Weights of a small GPT-style language model, trained from scratch on English Wikipedia: RMSNorm before and after each block.
Each number is 500 + 50 x the weight over the matrix's rms, rounded and kept within 0 to 999. Layers, rows and columns count from 0. Numbers have three digits each.

# layer 12 MLP down, 96x384, rms 0.0707, rows 76-95, columns 0-127
436531433487420456503429484546460458569518465500507557517509536449385452545519504547491549558342510475446604409467506524508516419582472460466446533448500434501482440470473441522504453500485491503477532510565436519537621485591553443420523509519481429577642370474475569465508570550476475506529514419528433528445379415541620519508497493482525484533432482524534516449508407426557480524519
456443539490476448557441392470454482557512467601410512456508435420426591501512480408510475497458441435493454552468507558474428423406418417548479470490503456509494451565498498519448489504470466510521481485570477483546520488402536473456557585480410577477426473564410529436449476420537541470462520485543583494501470537510513415519578508547535486487493515504563551601453503542487499511493
573473463613495499469481548497558567550384559417523450472571495478599474414588459505502445510455470427574517495472532479468458451555531552529442473524422536530507446408547519519503481492431503466439496589530455453439557535541539540493572320504512549488550520560505562585612478506496504441475507500522559458519568483440549535454420472519428455521470508463479496516498541527574471576515
409512460509498465494538531561556502596496454494513515562436487483497470479460518513494444512540460474478522512619492546472417406491534437577509571445558547509563552498435391516558432414513620583491439564528520415518499497638515522444494464534547506485510478515480528459495570524493526551585469470432483482447459488495455461473557494450466340550543492532527544506461416498427536539357
528476525404543501536516551533541512536573570578582343451589497499505552490450491460582491444572488422465476528534469457489526502457633415519487425545444391554468538518480497452502412442460550475518606558459433585498484481463464511517501499509409484428394494461487568458515507507472514495394455507485448578475511536454472384620510473484543498561517465503504503551510608447529528489479
462516539525541591472454542494430486453429506504562471408497553502455499488528544428573530519427505539490600476496491513555470557515458523497464482540541512488531498517595507403451455432539525496486487500503596503435517480509415591409516558579469546476425475458492509489582554541534503475491536519559423609427496517574494475559531508495519505452596524492418453446398507445584515507421
457527429438527468410516434465562542489513573422438482441505457447428498515495525482488454521449487666519527471445493524403521554456483560468482470479421460547557524418467509490508554461433433545470544552555404426490437566581451478495558500474528460491408462483492508481461437501444573447462483484487543427464508496512508508422473490567530596609535469504570573473525508458455507520478
506537499552443428436436441443558488495527435457520536490569448462592481490478498526546487505525464422477437450538511497520494456414456556506547539495464547482490477497621555463467474496499467516437489522477503414463453491537542493404536445526546484564539603558483482502569471471509539447581358497479500425446426442489474450527505496510506458456558466529520536511437444487419443516537
466472530448470563503532523444482503475467498460539487489535530488501426495445514547486486557488522467459442471596521497541484546517454524443454446529425461540504493507554518618518494466402444483470543511510414492573524475566537440518447573480606443527486546544526478506514507395585538477457475547455480547526527499507476565523468444481563567480553418452509419500557444537461526488470
507457460504445528497521391527444468503557429544513548472568404453418574499581581472486468507500450481428484614420517453476529580568377492484455407480516405453546517476542489535475455608540464446418409508532544561547441473450509473482498473440503460559486528578530434436491506530456430527594590453619464463482479570461513500505545502514441459585516574433517608485577555491516531557514
536524528557619467525557507437502654492549558485481551466517619558503421500626503467421485450532586440519458484519519630483517500508475565474561410541537407488520503491557559466534474576553473567530489535606492421585533582494597600585527539514497621412493529509518439556568518521440461455527574549520472495499441471516494596578513496583415485442535362502431461486563539485456443522515
553506560511532480569548467431521446436468538453513391557516565544547517456528481514538469464386584445528483474501563537595617493452598443486530494554463527423541518478547467496514499556566547547554506450417518583415479563586529506513465471481495448446614559501515552543488517426509369454436518477522424452499457555504501456581469564396536504490480443479506610502593475569434544515647
420508440526479479532535485493587462547424546532524486614465418485524509454444492554521443536540469477476521475544539558424524492533462465518444485520394416507452415567538473528548573460496496541527509546536466476524546513535499448500449540496602356563562474551505475483464531516491511542502532533508606464505425497540462532453563562447497498483494506481407442624498447483511536495560
539563455486468512490571524464517473510366486479455507581529499567541430516523572463484456494562451515524536533466570551481515448448489520502509476547394529527482559404509514460517437486499478486500436499561549439491605465496528615459490448510496603561516434511500487600523463503470476460511622483452516499547434479475543564595469515513491485524519558524511525489565509468509503499525
482401475512565494442400483543540580526489494484446541508493469453471561546545422521478469482516498573433527538419497482531423572472494573487456445517442468532347470457513500549488492433495462567446516448483554439453470446500612587560507434540526592582583475429424423498553578524429584551438508463459516514522514510555441491452472586518485417469477535484430487498516473571410494512483
495567474542559486414528511551589525490467484414472446460477482412455446518485482488445504512462527435493479551507419484438536521491496513417451545509435469459497545597516560553467504455460486453494467547476488501424386464397452436479506414486490467529470531397523433452520571403448504543457440518519418435558478573508451484438483421513537473469558509484467501512539438431446529519469
440485469459579500510496458480464617512450499540568555486474540541417479499514504447481419448483556541442448462622574469480513473442583526429473503537464553459441562548442573406501480425451506467474567514517385500445493484504575578490485426469578600511439567499598523531506457452496610503520531452414545437488425486383476433463426502515410586546520416463451552520590497495379524401474
437479593541458458535487495455533468433452525518522467559549516491503464543440513538466457452407516565539564552470567489477497436490463496552536601489475481488537488534442592483501458457515495617493552555591511532554490510495519536441541583499493436438465469539435452361465448463438518529467513462439453455497453538503534495416552444472530569468432504509513497451507486488441459493439
537506496411488494465533495428450525541487527378500482498459531435478516393426489469599450560412470502481411507488482582525521481498451495560445431583461453619554577514534544580519490406473458412520506498555487484502495521456490382545511529549526446415429518469504409467501431440522441463395491460535602571485537521522436476520532463499531470601511475388435530406525494530456437542422
400487403492609512438500450504515504515541446525481468520488548434500503505528543512481496502567475459532500395527489532519591435428636476535508508568423363492646498419495578525528489490527538543545471607385538455484527515447479467489530545513450591509534500510506526522481554498495544427469480545353432456428385474434483481568575590435550468450414513399481410476523548444511491500544